Weights of a small GPT-style language model, trained from scratch on English Wikipedia.
Size: 3 heads of 64, MLP 512 GeGLU, 7.48M parameters.
Architecture: learned positions, no biases in attention or MLP.
Training: 424M tokens, 6981 steps.
Each number is 128 + 24 x the weight over its row's rms, rounded and kept within 0 to 255. Layers, rows and columns count from 0. Numbers have three digits each. The size before them is the row's rms in percent of the matrix's.

# layer 6 MLP up, 512x192, rms 0.0811, rows 319-463, columns 96-191
098:094161090087095116161128148104115142129142137128119111118137117110168144101108075145129116108157140116131127153155127118151120108080160120183169104143127119172131129109090141137123136163153125151165118099081107150142127149155097139150158122082134148134133138128116118138117149119144102138
096:130120091126105140111137115165129135130132138092096116096142181138134120099139142118149152162144087154084123178129147115116151125118166122173160133166130134128112122145135136143139100156135128158097114156134108108121151098104148147126113112157164162135126071105110179081125111112123137120
104:161110126098111127180190092104131115126129133125114127164131143123111157095134119103148142140124125126118138112156147089085151101133181136122148144157110093110103100113113130102123202127140181152082075167104114164122161115086094128136089142094133130135112155103158106137120120107155126129
104:159120099086121155081117134140135128161107109109116139144151127136172103161105124139138150143148170138166127158154115168111109107158149117117121087079135111111129116141148121111114108113154129119151133083134119146134139153121164064085132100133164141104105143154121152140106108130147162102
100:178127100104161123127128148099079151153103137127127104105106138125118142152170110134103113131134121162095147127164142088105052132087153155131092156155109129113146083141155134127129137139131108112101162137140119124144180160126171152140145127096147119115144104131150129152140143127115088136
103:125126136082149120088150139144160095145161145156133154152117156150118107089137110142081141103133131161153139152147149142144100115107112134129135124142099133108171122168125149159121092153130139118160127141132146106206100094089080149160130102167158139167097142091120143148129140099101108162
097:144115109154111088125153135143100102125122161109174081127134151138116113116099127121085116120105108119148129086113166099135127149097121118143116120167127181144150147108177152133138140117177109119076166111149148100104125137124144129128152117127147069131099131147077127121107158163123135144
108:116117117144134161137118139155124139140118148106130137168116107122132072107148150140136090115130111126131094157096118151105089131069166133138161113160146165125108114106089161145137118148118129102092166084100119083129099117100105136133130171133167152165110144097198138126102093130115139092
103:085152117130090111127144124116100134153121113123094117129114140155093115134145070114137163154102141137113116090129164146106080116161180101141110079141143114125127155134116189099101133152150154122110143147138134164139100076139098129122129091113109169105147116102121074128114081142083127129
109:135139128128124152128096130123126148101127129056133139126174158118114116123128148113129112144132110122147095116158119116108136101091151116131093083106079123140145130143142119131131102163115138128100161148074160118107083124148140111123105134160128179152096121158121133133159111148125119130
104:155125132145103108128142120122131120101113101124132105141073112133155092140088076163113122148112142159104109129097144105123125112157184126120095135118094129167163105198134113150123077142107137155117160117116103172145126116153094140151094152153149131158089156069127083109141138096137098113
101:140179116166104148095152146138149132147150128144148144144103131070185090141143146124102127146139126170166084162126144121082127148129151143093145124127116138136119074100120153175142174102149126133160129171147092129108148114140122113145127163112122097118116100186126157136117090124097136132
104:125119145136135134140092118138112137132146133087109114099101159132124113130110104138111122101163146134095144163147142113121150131101099127098153147115132101091154169117169127122155118121122142118169135114133126145118123119134082091116162171159130107112140139117154129120160148162140123096
106:119155116108168106146135139153134127116116122138133117123101132118126115129120162095154142119149149122116161156129161121086106096125124152105114119104083148087133167120099122127116171148151143140152102105139149121137142133176108148112128147128135151161106164069102154150109111074119110093
089:149149127156133162141146157123117161121116112100148136136105148108103134103096117142050140138152186143136100118106174119136111151115115111169119176084112150128138137116132125156118122186124087148134180104136150173133156155128116152101112156094139109112149129094127104129154106129111129120
099:168159103123132107087118091116153113132072137139142120180126138094113133110166156132134164145111158102105091151181168141120094152181109106102124134117109133127122139167118181122093128114122107094152115129112151129142157143143132140117106136128104161133086110176142134178130158092107106067
098:114136167107127166172125154094128097153149086111163162107151121126154171138147161090130148141153114141103173127163117125116091130096149096129105148127074142168113127146095112134102120137111104117125074104140071121145160138143132114167113118119141121145105147121133112151165147113125108132
098:139088140123161188144099132115125163111132114153141161138149126113132159145162157152097135133116099110110126108163115125093138096177160110093103122099179105143152136122089128099147145093096083097129095113155146131149133133124125093098119156134108169134137136125105083155113142100080132077
111:088145163142202121137119083119127114145084130113153115114155138174133146118149139164141185101124104158114119130079134139133125130164139115105113105141092151112109143163102138113104125096084142131165093179125121205137127107125121116105166133144097142082093137133133089127153086144095133145
091:099157112104136147131133092092101168127141168132160104129151170119131136118131136131107113167132099136120075163135129141150089133109152131173088157145088137159163155139122125127141142143128142131131097123130144106081128130161176143150146104117138141175108117160127145166141087123108145149
104:116096107106106130083130123126118143130141091127095139113165104160173133169112090145115150138108116182145100134087143115120155132130121117100111117114144090126123098125124135124127126133112140177115080104156134092121117115092127099118127093103123135146110152092134117113128099135115136119
099:150132141132110126088140114124131156094160153089137146160172129130137111130132096126163128154140100144153108127138133145148133121157173143120123119125111068117112138079101125114142118087099104138131130100130091105107105165121107129073133150096140108131092175102096120153112157101116126142
105:092133135156073107126148139109085111093118113162141124159097115144159132097139128147129166125145133133112157103170110104143114135132114060128154110097136105149123087142118118151173118155125118141122075142090088160104144104134139162119131152148106160105135146145119115168122144151127107143
097:120131103138149127149094122109143111121100148183147131115149145153125145142116159118136117128139137168137133110164126115125138112136076109110183084165120136115088126130112138170096133114158133089120073155131126129118127109122128103164123145117149134149110190137160156055147147137126160142
107:124111143149113147120110146124147137175116111089166126121155059142144146134118132159115119125097129165096167119131126142158103178089082132118105116131084129129145162128103152143133126091166182104079134133141111106095119070147153091150141089087130136117183110167132160148136123080147124089
102:132143078160139123111090107147110126114106122109082139112109114103155149146105133122104139151165151168165097105106148130183117123122102111176128116159078169105132136124151150122102162099155093131144146126132116103124116151162114096114133095137122130141131171123090140121089180156151138135
101:154113157134110091166104122124117124120160165120128112133114158109119127136175150115143133142130120127062092134107150145166140107165089108067116128115134148149144129115145059136120129139118087125121138129135137117159101140104143143131172135118152142130149092119102196136160086139105141086
102:125127135118096111155145139128098114135133128107135135167156108139168165086120144166091130141098109151091128128143114135108128141132098129102079153150173072111141127127158117146104163148141126096158095115139154153103126113138123196108093121104133161141124127124084088136164122171108124115
102:099156132099112148127119130101156119073135169092159137087155155143086119101114072138118124088106082142128117149095087163142152147130173123159110151095138170149128111142136115126120113146106085152111141095142138151132099121076135131090144124138163147110144160121113112123127144124172173090
089:139164182165095152115160110082114135163108152146166122127136151169128148148097070140149119085116084123113169133107137177164173120131166170136134137132120101164118114130135114109152144098120127162094140137140101132115154128114107105096100138114144116159125127132132137096119137114149164110
104:156146127139110103126173130094135101151101105124196108119150124139094144155164118085113127098146150129092121070130102107156127129071125117120107123107164086154117108148085158169162115140148113150121161116106119144115163126131178126117107150101072100137147167097155117152115111132124096084
098:108089090159135157131137109069106111126109144149191114172121127182147159141123162116125116115138133140135120107124128133134129133148086136123175095113134110123149124145117149122100101123116081097171146094124145112114118114155186095116144152152121129096117129137098147097122141128141171135
110:113101128121153103147104097149180154137155124115167132121154164137112119107077127109148156108179104128144122143159122088166180129132083167141138117124132113121145117149148147105132137117124111134158082132116129137134128098138095103154116137116166128110166101119142153143132114067137104097
089:186148153136103148131087143079140133128094140150149172161116113134158122156118158128144087147073125139115139118162117165112135161182156122121110114155144139095145110116086145108101064152114134133145146143156100155123133145118110112105132095136150142105126174112099125129092119135154144133
094:123133086155139127128132085133147144128098110150136129108116103145088117151131182140124123159152121127155155108164143148097122152140145158099150146156143172127151151162121133141137122130106129155192116105156091141101097143124099116133115093093114133138134113128134155091117149118168147117
103:163186133152136126141127087130139139095155154144150114151165083161148114145117119080125112170135117124124107084124187120091149119161144110114125142132104150135132153149117093155143113103172113135126165152104123133111102126119070123176134092134153107134157125104134081127149104131121130103
105:175147133128138137162100151138135128112098120133158118146136130125118154154088154119141139118158156140118146168196156136135128119150134199117137147138128128159119143137124152110105090123123152112122097118084138097123140127106128095115101162125140152126094175141091120160141095113123110130
093:148132115164104156125120107123149100119158136119132140122072147134136140164130146158136113111102103140117118097136149097155124122130106157130075151145111135083178114117117129115127123094150100123109146081114127127154071067110121130120091091115151141131136121144156118140129173081112137107
103:118161075101132133113155148087118140105093136104144116166108166114101107093153126089101122111150118099133112168098178122119106129157131146101124168143127164128113088152157139137117136118124129176136156164145100165137104122117112093112095117085109106082120136129112149111114136147150135171
101:149127144151084118141121107110132077140167128176138109130098128117117111123139147158100148127119119159124064092129160154104121137193112136153070168120120134113172132151103159109116079136143170146100127109151117132134147075104155135129159123129106131120167086095171117157104157122121129174
098:163105086121153136149172172149174147148087128152155120145113090151132147172137097101133171120148154146147148131092099150087116123154145160136122101143141145147080106146149152078111143072140139098077136127129148146107136127150158168085112127148162139097148104150137108125142135130140150173
102:143129121153122086094119108095165150137090139151120115112128142143136143111122140109179145108141136121137175146066152141168041145143131133096115100130130164114118078124130173092114097147166157093128115128145128110133167157163148082119114133113119138162130158125100096151127143144140143131
103:106096104182124160142111141142118140100130152118103143144081128131113150132138101126174139148140125141115183132124126109177113096135102129088138128134134148093151093136126118142164130137161117093123141102112188121172113124136099130088132144149149110136095110171135089112151136153202100116
101:119079126164131097119142139128142145107131112176127121146141100116106119160139068146151129145158124132169154108121128159140137106145060162090112113114160071107118113149095138149170128144139107104132132113093130161146109156112169138095117121132147112164150145116117099117122095173132104148
111:087150155100090127191156130104113162108061124103139154148126116153095167167134070111143101158155127142139074145107133175106114158137097126137096094101142150166130127147127121116128121126139124114158126132130163153129103130125129104142153097106144138100152137125160141099144062102132152107
099:138100129140099126088133153155158138128187115140145159134139158140177131120137119097109148135118101169159122108122164137118101116103132102088068121157118101186112156108132134118123091107152147092144109127080116094114150083153157114169104123159108133140112135109107109137113135139118157148
096:141108093110148109130160175109128133126124163171090120085164081145165042150124138151113134119126137161136129147099135092123121096134112120105107165118143125108149130139113123162132079103108175101129153101130136140120166133146128153073126173136132123117101112134082141164152124150104177142
104:107121127118123088116140156129133113122120173121176106137102125089169134152098119106128134116112124112094115122095100132133152146158089144108116145159134149107138103118103109141157145148160164118159110114130105136068152135184130093131093123112139115104125110184114181116131124135115147116
103:118172120115157163156155123141157172116134132112101121126121149140112131153166150128120110102121121118163102118124100127138105131121103156108154126127077170106171152163139134122117110096101108134098112076116156131115120114133124122161128125117213115091144129118128112127106130153164137159
102:143146140121162111139131181129166134107134167109115160094135095131147124107115157138133132150138118078162137121123091109133095122104127132161082147097133140130092135137100162149144116116132112123132116119138092144142132127178160084147116147130167122111109105117122123106132160153138139120
115:102179130119163104090127109159089089185126103149085122123104121126092127147116121139156142141146174137147094154144094153102117105083144126157139118132136139127087144112149107124136095163122169124171106102099175132155172142134135122137113158106124097131106125125124140120104187152136125168
099:137136154106121143155130147101126118135175114108094119143146108162135151138100041149083108110133139117109114115128135172145089137124142140117119137152126152158149110137078116181120098105105116131093131147137151113116094104169079158164126124135144120080174139078112081136135128154086135157
095:152092153133119106093162123081153081115127105110119152168117161108145204137138147110115109122145182163117133098093113125145147128170085155106125139102148134162108098098134113159146103125119158141136141115142134119149113118117138131131105145147147105124152122121101141182099132119112099153
094:150105131111117139105118129150107099147151144125157141148173135123164159116125137121158164148116129092133100100155114108137134155189147113119156109147125129079104124155128078105139137091125159102115086135152072071142131161131154116138149094112105121092107109129151134103118095104147181190
105:124170139167133111110129118129104125134108154149173113097156109175137124122130164137101116109162129104084116109186158151124092095161134126145144156101140117127165123136135179128091122152118153144139129146124124102093106092131096147111148133125128105152124116167129112123125133125184107088
095:080151099144122170138124129105130121103097142119096100130148147177121181125128110163117089111113142103091177134123089100096094139117121142113109157108104126151152094135124131112106112085145130149116120151160134076145102108132116142135119154163130083105178142124106104151137112094129144101
098:169167172139138115169146120160115131104151165123100118151163149088136111120090121143110128148147131118158133153095131099148147074120099114129127165168121145084157142129152099105149138119136079163127130134150139175113103129122080104105118143123097122111131155107111112103119109103102111106
097:138129122156148113080149108143133148194154108147083111130064157151135137157135140115113150130139129095133130100140134119133123115136144114105155102148119121117148134112115142106125125090106129131108150071150114131130132087124152113151135097134114149115155148134108087162113108145152151088
095:116140179115110087127140152115125122185173112152126142093144159119075108166152142119110158169116136123121089164144112135115131099192096143117145131123130135136082144124136091165106131091136134103117119172111105121117136137130167122187162137118147164087134077119144118129161129123138107108
088:118122123119115131101152162177177097119134114159144082102129114127109114098106110068119128117157100124108139128123116154132116105125074111121137162120126096096122100096069124160138087096109184095120159118108152118127115068105132095108176148130149114131122153153112115129161151129148106105
096:149093164157109137117144135148178105070152125134080107134154128143134102107136140144151121118175110141074133141108142132138123122118150131161144126105124118113105151169090121130135145119147120171151104128116096156100134128131104111111111114102125083112163097125133134117135066132135131119
095:146160082104088118126080124127142152118119155145157156112168123110124128114104163179116098120128108104138150106111151150118114154113139159067145119128061121110146129108108111113105145110078113114151124119138127103112123113139155150106100136116106119063118140119081116141150094127103135133
106:120144148131120127146108093118138110180111113098097116105154148143173132084115121113111076095105155104122168152146102143096074121151149140166140105163143140119133155061097127108095174134123121183143123141128106138140119176122130104117132130143157124158128142112109137116100144124144168144
100:098166165163148079154143153107119101133136164078131115115090149130093113097178133102147141102102139118163120112137138111159167104104144097127130160070153145150150128176143098140138127135130098153145114116116104099134137063138078139099137125132191112128097136097113105134153157170144129135
102:088104133143156134150121138133110112130138133151120122097132132164127083147123133120170077065122158113175122135173134126118155089108078128148111113114134088160139113157084125115124109127145078151115155153134180130163125105137107147131163118189157128106158148136141125102148141097167141136
099:090077145124126108112182108190155134131155102115143101116141189129112157124116121123151116100150097138113133123097110164163165133116114120140155094113094125096182131117119121110125133126077155112119128142102102163088103107121136107119148121148132129117151135121136119130137094158112141155
105:129116124060152186095126131161162110108149119088131146115123135175099138156156137116113131125150160114118072133155135118101126131151092141143120086113129168123148184138157110140164061104139138113122156104152149069151135106092130117122166139130132150123099116105131165117138156126102106086
097:110081093126138093127086122144116109132132135105139109148133140141125125133120102139130155141154123120129133109127107103098142103140119182119119108188124130109099173135161151123169116076141094089148117095109117096167116166117149128156145097131117104132099110064096149115156143154127104119
098:129143120163135108129132150149118136099137093160122117076125106134110102089109088134087135149124172079103132125101097155141090101126112110152115130098144080116134077146167148112176084122149130130128135130157129111148136118133182177099075132119090130149149144095175115140095142138151159087
100:136119145115117124145137110154107100132164151106170164118098087104105123136120094148158107133144138137091125128164146149140136134129126121093101140147137123109143095147090080085113100175108142110112126101116114121163166141139127111101149104092140105090122140138118146143112182117115157136
095:145149086127124108156131075115108145097139116157135154137130118117124130142111147145138086147114146185108113145161099124107086123173165133152162117158137141127139121109089132132105164151171171134150093126137108095116154101073087117132152187138092126131116150153160147095166104111136135154
102:116154120132102124085138153123076131141127086096172146151080140163153108120150126163148147120087121161114130131143090126150094134099147142125161096133116103115154159148125117090128119136136119117099162134089074126131132143168096118149143146122142121116124147128081132107137094094128142125
106:131098123113092159130119147102108099148148141136146147150117131112149133102105102092104123108122139095086152085090084173164128103145118132119145127097160140143090181112145082137123138121082129118166123120158119109109096129132143143110113131133162110091134135167133190144093140168145196146
098:097120124120120093099098124121091126166086161102150132092109148115143103132136135144177165118113124090135169126098164113148106088127108120137140131174126104140145104055120141162153110134149097155082157150133158126111117115127144088107131122118113136116135122166139145140142135092122123158
099:152156137140090131133139145127103130140080158151129133084129141129111121104083107162178127134101102151092148122124124102133169083103128138156143106114129084136122121122131145125110145132139105150078153171157119121165155116154128122124156139122141123089071110131103134119114164091137155091
099:124094140122092192122127149152107064155135129118117141118132151158121124129145139130143134118149107141150090131099151165107097114179134114100102139132141134154124154092121141125135125119123139093155134115183147126136142098121123127078110104095165128118134086164121098116149166153156133140
108:105122130144091120130131093133073087124111131109093133127137151174102138158161130119154125151171120124158130154106151142110117140135100157140168118144136115124113104147096092086093152112138107134175120110137120143125117150151153103071096110084163153139155109084145143108171101095096120136
099:122132102153173091114123128132134100126117164137158095129077144130082148124163110134126093160118140115083143119105125153085097173089106136153137112139147124140116110133129143127110138132159155084151134152104112120142171134099150152137153092152135157103144147107147124157159152162144136113
093:102148145070146131132137152152117124131185131091114112142078138081150151136120132175120120113113087116119132123152113115139108112096121160117143122166140140115150074116145153107119104157124100125110159149094148117076120122135131100176190145167122103150124155164105097133103146096131118145
104:153123150171145170148149138118072120117133133166152118125175111116095190104141132122142185140126126083149166148139149109125136104170154108108159135117140081156154126150119152094103125144143108163106103131151109139134121128121103122137099114135121130081095150113115110155115109159134112147
097:175106118103165130116118058122119121158156135119117113133123108130065139163146101133134107140121118098121094129099128114095105123110116133180077141115111115094104111144127116146115125113155119119137108120153125111112108086151174149130152126155134152110154086133169135180103136073162112120
097:121129166114143097155102111148075112137145142136120145108120142167143107094098166149108114131125162113124094142122162118128131149123122149100172143143133143160115157114157140151116190154075152095135133101126137124145109145127197090126088078119099112138141160122150170086140115117102165137
092:135112118118101177112080090140138131093151130097125137109148101125147135146147145145118125093129111107100144139116122125093129135119121184119134130110164132102155152111144151130159190115094119124110157140151128159100119078105097135162140100135072107142122087116101098118150137132070103098
103:136184130135134132108132099159088182118104132164140137118104127117141149068134075126134186088148095145103177155125128153085101136104158092116108093105124127153167151091118159142171099141124154119156107108163138156160159114069112123121108124127154113089127128102166129126101135144099131123
099:161127144139165109160144151100120143140099143145164194175154093145111127109139115179091123108139117136130148111126140142078118134116087165102128131138131138104107186136098143133109090143158123149169111134078129147124125171116119146104139145127108109125101159104148153108112130134100129133
102:133119152109155115145134133103103114148131123165130091156159128132103143104127089105130162155160118138122115121123149098107141118140148153130130157118155133080107147158112157117086173099144119133147177111165119095093105132081165162165146136148119131129153104139158164118125119137086122149
104:141139057123153117111101107100118150087092119145130196119170119110104105128140128109184126099133118165129146087146134131120154156123104112134128120151148136141142064094130175128110142125178107107121151131133157088108119128147131125132112116108116082123128145117086156124099120132132094126
094:099105130142156172088107105162112146130116115146112123136166109153133103135126165131139126178150145130136122151073138099102109111074151141107159183111127117151155124147135151126165117151148156153113154082118128166124104102152137132124133119141114082127127135118142120124086119089074130147
100:123142127148108132121100156129136119152159114113136100109144132110109160070089098119090098119110104110133171115146128109140114142086141151148109091119131142147106132154127108118139186100135082137111153130146124156147132094169147135152141107117158140133116133133107172129085078120121108125
097:123132083158105115064108165112125110107133156102111128136146141140146076132111147156192098106125146138116129146168106145163135099146124135134148085145163142176116153086147118083157202165129115141124122132112113132121123117110097114115128180156106122139101139132110158102130114166170117119
104:118096163147129125153097146100097126101139162152170158145173138150168153136166168104103128125165121119123130074154135132124123139170117106143150106087165141119116106127117107146113136127060101142153164136140118156137094119128143143097149107123133100124142150138083169133114112100145146115
095:158120074149095149165131136142115106165134132134114104137150103136110168171092117137119133104105101118122130118120161174098127134085138140149133092132135117121133093114137110129156121110150159117164158103156152112124096140153158119104108124164103144119165109090109158139098107151140139152
101:142139146084101087158158116125167120127114123107170080115121128120150152119113122121136148129143139138112133105131084154142133126144070124129177110182119160113151165108150113115143111136155141128095120125146175133202173100111108102118119118119148161131128112131102102179153115090144141094
108:148129134137167112122071126168182104109102101074117098141111166135140109111125137147124123152111126110129177105140124124134170057101147157156159164166106128167104074153134122111157104139124142157115121146148122156135121124161093110211110139113136116132177161106145096139120136128145097126
102:144142102077110139139118127137132145142157121101095148157131139126122149150112138110088172126114099138142135115102100131145151116118103145172139110165157176150092139082154182117107152132134159113129092091166112145138178112109166167103135120110138097146144126155108124129142128118119145117
094:111130157097127134129146095104105148129141109128140140133114110136100115115122105093137101138156163126136145127134093131174154106155123092156085149141103143097147136126099150145127140110129113163162131111121133157088139166178132141112089141163114120103122119115140124133136143078144179168
093:094098159105133110105138133086119103093126120146155158159137151144126106129111184090180136104155112114140100124169112129124149120143136148103118169102075066122132155120116103100093117134111174158152128093117156116130108121127131135119123151088123107141108152100102107127118115127173157121
105:147107122158084116121135136126140124137119113116154128129142148196116125098138117128129131131141056129159124120143114095123138139118147099123133101116133112127122147133094124123123108150061143123138132139110145122112145104074141130162168130117159141107130136100127077113111098125101073101
103:135128122112123131132119158108091158137102147142096110123125113087118154133129121157148130168129106084102152116109115119132116112136131116095144116084117104107132133149108090151093145181139114104094144149103174153135141127141135143128115101135143097128110132169103164193124133131114113133
113:171120120096111099093164154103108137159114113111089132176154120135131137109118090184156130104154163115094130111094149175160081158079160109096130084126136133162093119112150154155095105102137130134107157159162162164157107169127086117129154176085098083100112181134139111108118152138150151122
108:089133066117166142135056115121120130108146116141146140105117082123130134086106135129134128143116141086094141134150122113112090151138123151110129149134155101110111106129166116137148105129116117119156111136120149093134150165133098113130113150142110140132102091138114173130155117141154115118
099:136162128091101118180180100117115134137124142154091160123137107126160107115111147139092145094169146103112137124076143130115133099123130152118058089146076132079130156129091102160166108163130125111142142127082162136137131171141124120176123158133117121158121151111105122118157158098098135116
105:119125092131121158175108169124112135121146145121096165124094149121128131087147133148126155116107148141155112113090173150127139173101126141132135137120111096097154136073134131077119140117138146146147134109114152113139129162146126146072142125157090116155108167128191090104117123179112130136
097:120141150118131106133120123110147163115135141132120150104075107071119092095124121100169123151145145091159184088112108090127137138094122160115150119168137115113138131127132133118152114137157138098140094159104089176161113104099100126147141087125097145160121128127167118111116112096097119138
096:110158155098133101114090152091107123118141110087141126129156144128131123135176102129132135139084099103115135084169177092156131115076082129129161148158156093094111114122126121109133153125134133138150116168123133128144154171102126139120086119101134159119139117156137171143065098098138104112
101:165151158173106120124202101146153136170103140102095116120119110125137125117136114145127137093079128132098103086129147126085144121114116095119106144122142104103131108138137136116146130131132124086127169158140125110142179096131077125111105174091156150120116110160135114135144153194109126098
099:120133127143152144109106147125154145123129122152099101129129167135143121155109174120082148110095129152144105125123144119147131115176100122071089176095129082125126112144141109103163100142130146090122102086163143149105177087162125139137104115198097144148123089148109112165117139162122099165
104:148123178127128114117117154113136148118118159090178116088117129156148160125132111106103110132122131104109127136088153156111055137143157122150111082110130168102123077135101124169135140137109108191087118148098147122097128126104128138114136138149160158176130139118116122144093129159142163135
110:127156159131132115105125161104136095158096125116142138133128161117203079146161162139109149088159147126179100126106132128116127113119128134115099118110121126089126119123079151131134145146158117122133091123177101096104082135125121151122071122116144190082133131153139129152159106147103141118
100:184136121088090119154127148141141111104119119146126154128143145171128112124148124137108184140109138150076151070111131125126122088131134133137118109156125136091122097151122114133112144075161148169082145129144156129114105118112158115125114120144100146114143153058146157115125111123099120133
102:138106095133120151099090092150158111085112100170118164156136100106135106129102155122098125170154094149114093130151146121149159134139087100135145153069157094098118104142159145088135141122121106166096160138108175132136101100096113133153124141135146126094148136134141126095114117117134129088
092:095146153136137137149119133182159154120136132168142080149115124098132084129145172113125134100127114125131163144116117094135134106159128113173183077129121144067141125107162124147135129081154125113108131092147135111121175140113121130158093129102100132144128122177141147131096130137154146112
103:153134129127099117115151116127102120141140190111104161122138105155124115120143160122135112144136100108156128103184110139121067104133126143146160159118106093088123191125120156139122176123132077103120120136108130145118132082097092153109157148083160121163121107132150118168109127131169148141
101:104141138126134139145115151126135087127131096106118059138150071122135103133123127117164165157165172103132136118119090131159130135129095130154114103101100172129096129144189140128106124122156119110113154115127132133105159159158174135061181118168138133109119128151137161111142138126139118131
105:169124140122116130139104098128098162133140130054099095075144169143096111130084161144148103114140115126129135129108169117100130137147110161123125100107086139148164113137099119114155157162132117157144124129155167119143094108125114107143128174102114112155148104109117066149125121140100154088
098:129139122108158133158150089132162125116134113150105097105110099123118105134106086129086147156136077115115067120147071111153107112149127124150113152145114119086133129128123098144139105080099116081114143131114147129156144138142104127071143171130127132110156102126110122126151155132099172136
103:139132110106098081166134164099122122155126100131128140154111105074130106131173160125117123106106149139095113193150162135143163061098124140147154087137104102112118129095113114153166103109160135166128099132115108125155134118115108131142140121108127096115165132182125129105107103147114170100
099:125119164083122108133141123159124175155133172139133168098134126093114112100101123137148135129117116092109132124122170126141157119135127160100148127062102110123059149189108130138101180073135136097097154173116116122167145128147128116127112137154126097128085154122134108155109143143076105094
090:113134149120157160125104080130102134107096119148156112128111136111122154189120080110107163130159138171132167151121159118126165178155120167138114091153094137133127138153099103111155140119158106108113156126143069141102127127159150102120092161149109128142128122103142155092124076150106101112
094:121129123126121153145114128139151181076135120155125117158133162143157115121093128108109088115148116133121120157145136180139090090125131176100104097168137180093118144167115109138170112139109163142160110136164112123134142134131079093160064117118169137119154127131110154140109145165093113121
096:133140115119166103126140102087127103122156157130127137114145165092163132122112132136120125087153113148100107110102109126104160136134150126132124111138139153127098136104157073097113161091129112096120156133186144153141137132116114125147158132094137092149151160134104139127155112154094148174
097:098106145118123116121143153100142137133096117132164143135119156127141121152134117097138112117176142100147116136139118099152157151121162153104117152068097126106132106110119120151152111123100128117132118118152152076143136172144123152129133105123167155120142158151149152110158148189116169127
105:152118117149131177134113166098162136098094118119117185126130115134129137151133151122141114168102129086118123131150136101140118131139168111134107156136162118112152111171164108132113110116140120149110132110126128159122126108148081135119114154135157131098129116028136119135098119159165127138
098:104112111108136151203116116130168117144162128151164120113143122142131174127140155148138087089098109139124177139137087148145160121167126130147124131122109134112137125099107163112133162132133114159112166106148115117088140150138130156099132118143101103133166094174124143150059124143125159092
096:114135095147191156118117123140159105115166122109122119153123103130117149108081126142155092075118135068136159134141151080113116128124139154159117121140123112115169117136101143138156135138122134139127157140116135129143144134155162151158132131132097156141096146141114139102141106127128153112
102:061138097099120130141097168159136120131137115099130164118146106120130121158142152156104098146180134129118109103136112173133124141139121119140128109162149154106106147134139143163144128155109132142177142110124147115156103147135150130141153152135161130096108126166150144154112117107092082131
104:160146151085105079126085139137105141160161144107148150107097143128163121151147083154138141170154142182149098145100069172105130150108100136165123174134126149148159109128128120119121125131160142101157159107124112164159090137117129145140139101115106148104158146172141154135155103130100094085
101:143111099132112147123116129125110149088142151125085123139135189135084116130131082156121085134111109147124170152120108117146102149136180145130145173158125126149163146151141148127141117106117115130144127077130137146131112151145124133157158128137123112165107133125138179127139114187118132129
111:198127152136121159106128134141133122132097126106094101136123145101125052109125135120120128163114137156154136152123165097081123142180115146119120138154149134088108098102165145120110125125127148147131130098179116148131133098139140089148141109127127112155148115161166129085164122119168109142
099:080082174122108132137152129158100137103153144158145113120136117089103123173156156129159129098131121120187144142112138152102130095115102124169132115143098113144095101159101081149108142141144146102147171120115099156112116108157121142110117155111145131115169129130118137111095131146161126104
103:140109141118130132158115144151103143138128096091087161116128152169138149129106106135109087075141173139089127139164139140174089104176143140111194109094124096144121157143157082166084147101168161135107136092162136148123086111118075104155119100126128115150156127134144129139113127135116113104
099:127125089092142106089133109136155142134164115144100096123098116125119150165097132128136166121138132137096026109147126057153116115172140115133132120094130134158133133098148140121131127115094148146167113123141133110143115111108128129075127112115131183170099132103136152133141140127107083136
104:135112106104105135118108092091123125132126109073106128129138159131110103127168073162131111089100141108111125123091129137172094127122132116179155115120129120108072124115109084098128142125120112122129119142150111116112150136130170133142089138109088116116130094156134163143157170126115127108
102:118122155138092116115122124137109192136105136113095143150132089106113133159130090132125136083178111126140151157140118134117113094129102154131142149129141170101156089137138196093093151127159125109096149120149117103128124137147108149107128137116127132128101114163157090119132112110100118105
097:186123127139101143151131122118140136120172155149158093143106108130145143149099144171103131133107104108107084105094100132135114156134140128105134121097147084102136144124187102111125095129121130141112145123111152144100111152121077074160139124123105151164111138085112127136139138128138147157
097:129165140153138132100126134105102104137128149135144106102093156107195122092141123156085118137122147111113141148119161118144142110121152128094135184117084137153056128120151126111158131125083123125135148095101118135172140120119130165126165093123141111134152117109120144155121128138152136154
099:137126156160159154126122148087131136142111156112130137114144114164136156106117111104113147121088157087152120135159103107144151174124091112104125163124129077136125083104149142131078098121157187139101116126152137106152123160130103139181135140146101120115101131125134105116109125140110115165
098:143165164144158145125107131125134137124139154101120109135117103141154128109128117121103107149083094118113135125190098144088095116088096108143168121139123134088105170128096135108094146096111141112113146118108081152137141127181126105160135162175145119130116139133144132133126144058101154095
106:149117153096125111133120139155178118168172104138119140116103128096171100150156125140159112128143131137128137110129113105085140099108167145088153099080136119144112115181097166123173134099110112115134128137090149126119118168159133137120071135132147120145132150182142111180144148126151135094
102:170128150146184136167144138138135100122116106136136107149145140138114157112100100062109154119113128131147100103154124120102084109162145104078142172112080110120153110123135093152108165135202113128150146146137106121174138128116124103135139128077106166135158175145129146093090137136098114110
104:159117156166126179083138146156114130122129110142088125136124139126124122102120119128127111140094087061179114116125168125130135128147120128169096144146166102184144111146163132124130101130109148119095165100134123147123094159150163109107115120164106151096109110102090160156132122133112093099
096:144151145145124128136113125105156120137115116161132143143139146117125115101137186097149160141162130103074124137094120138120133117100120103143181159178073100150099095142146130130163160156150118118133081113098069146127120098122095122146121119088127148102143140153117129171166062121169138131
092:099159140113150106095118133157162067152176107145124152159125099159114129143121116114151093101153098159121134151157109143123149098172164124110144124089119135113111140124124142157101113118093140099120123144129113127140125103108107156102115129170154194097072130098133109115158172130117128109
104:133132110142137151130147112162152084090143148143164119157148100099096105136125138126120093145083163184120113130141092112086148107143124135171140119110119151101155133087127095105105155141133088118113120164113166151128151138106155141113100110121153145138107112104122112142122170095049065089
109:136149135109112116120125118117146137106141146136146138068149176111136131102169168073112176127157069136112142092083122136129147126126153177123085143161140152124134159099108150118134104178135117156145141131075101109146138092129126156162133136145150141130123158104102122116136141142124132137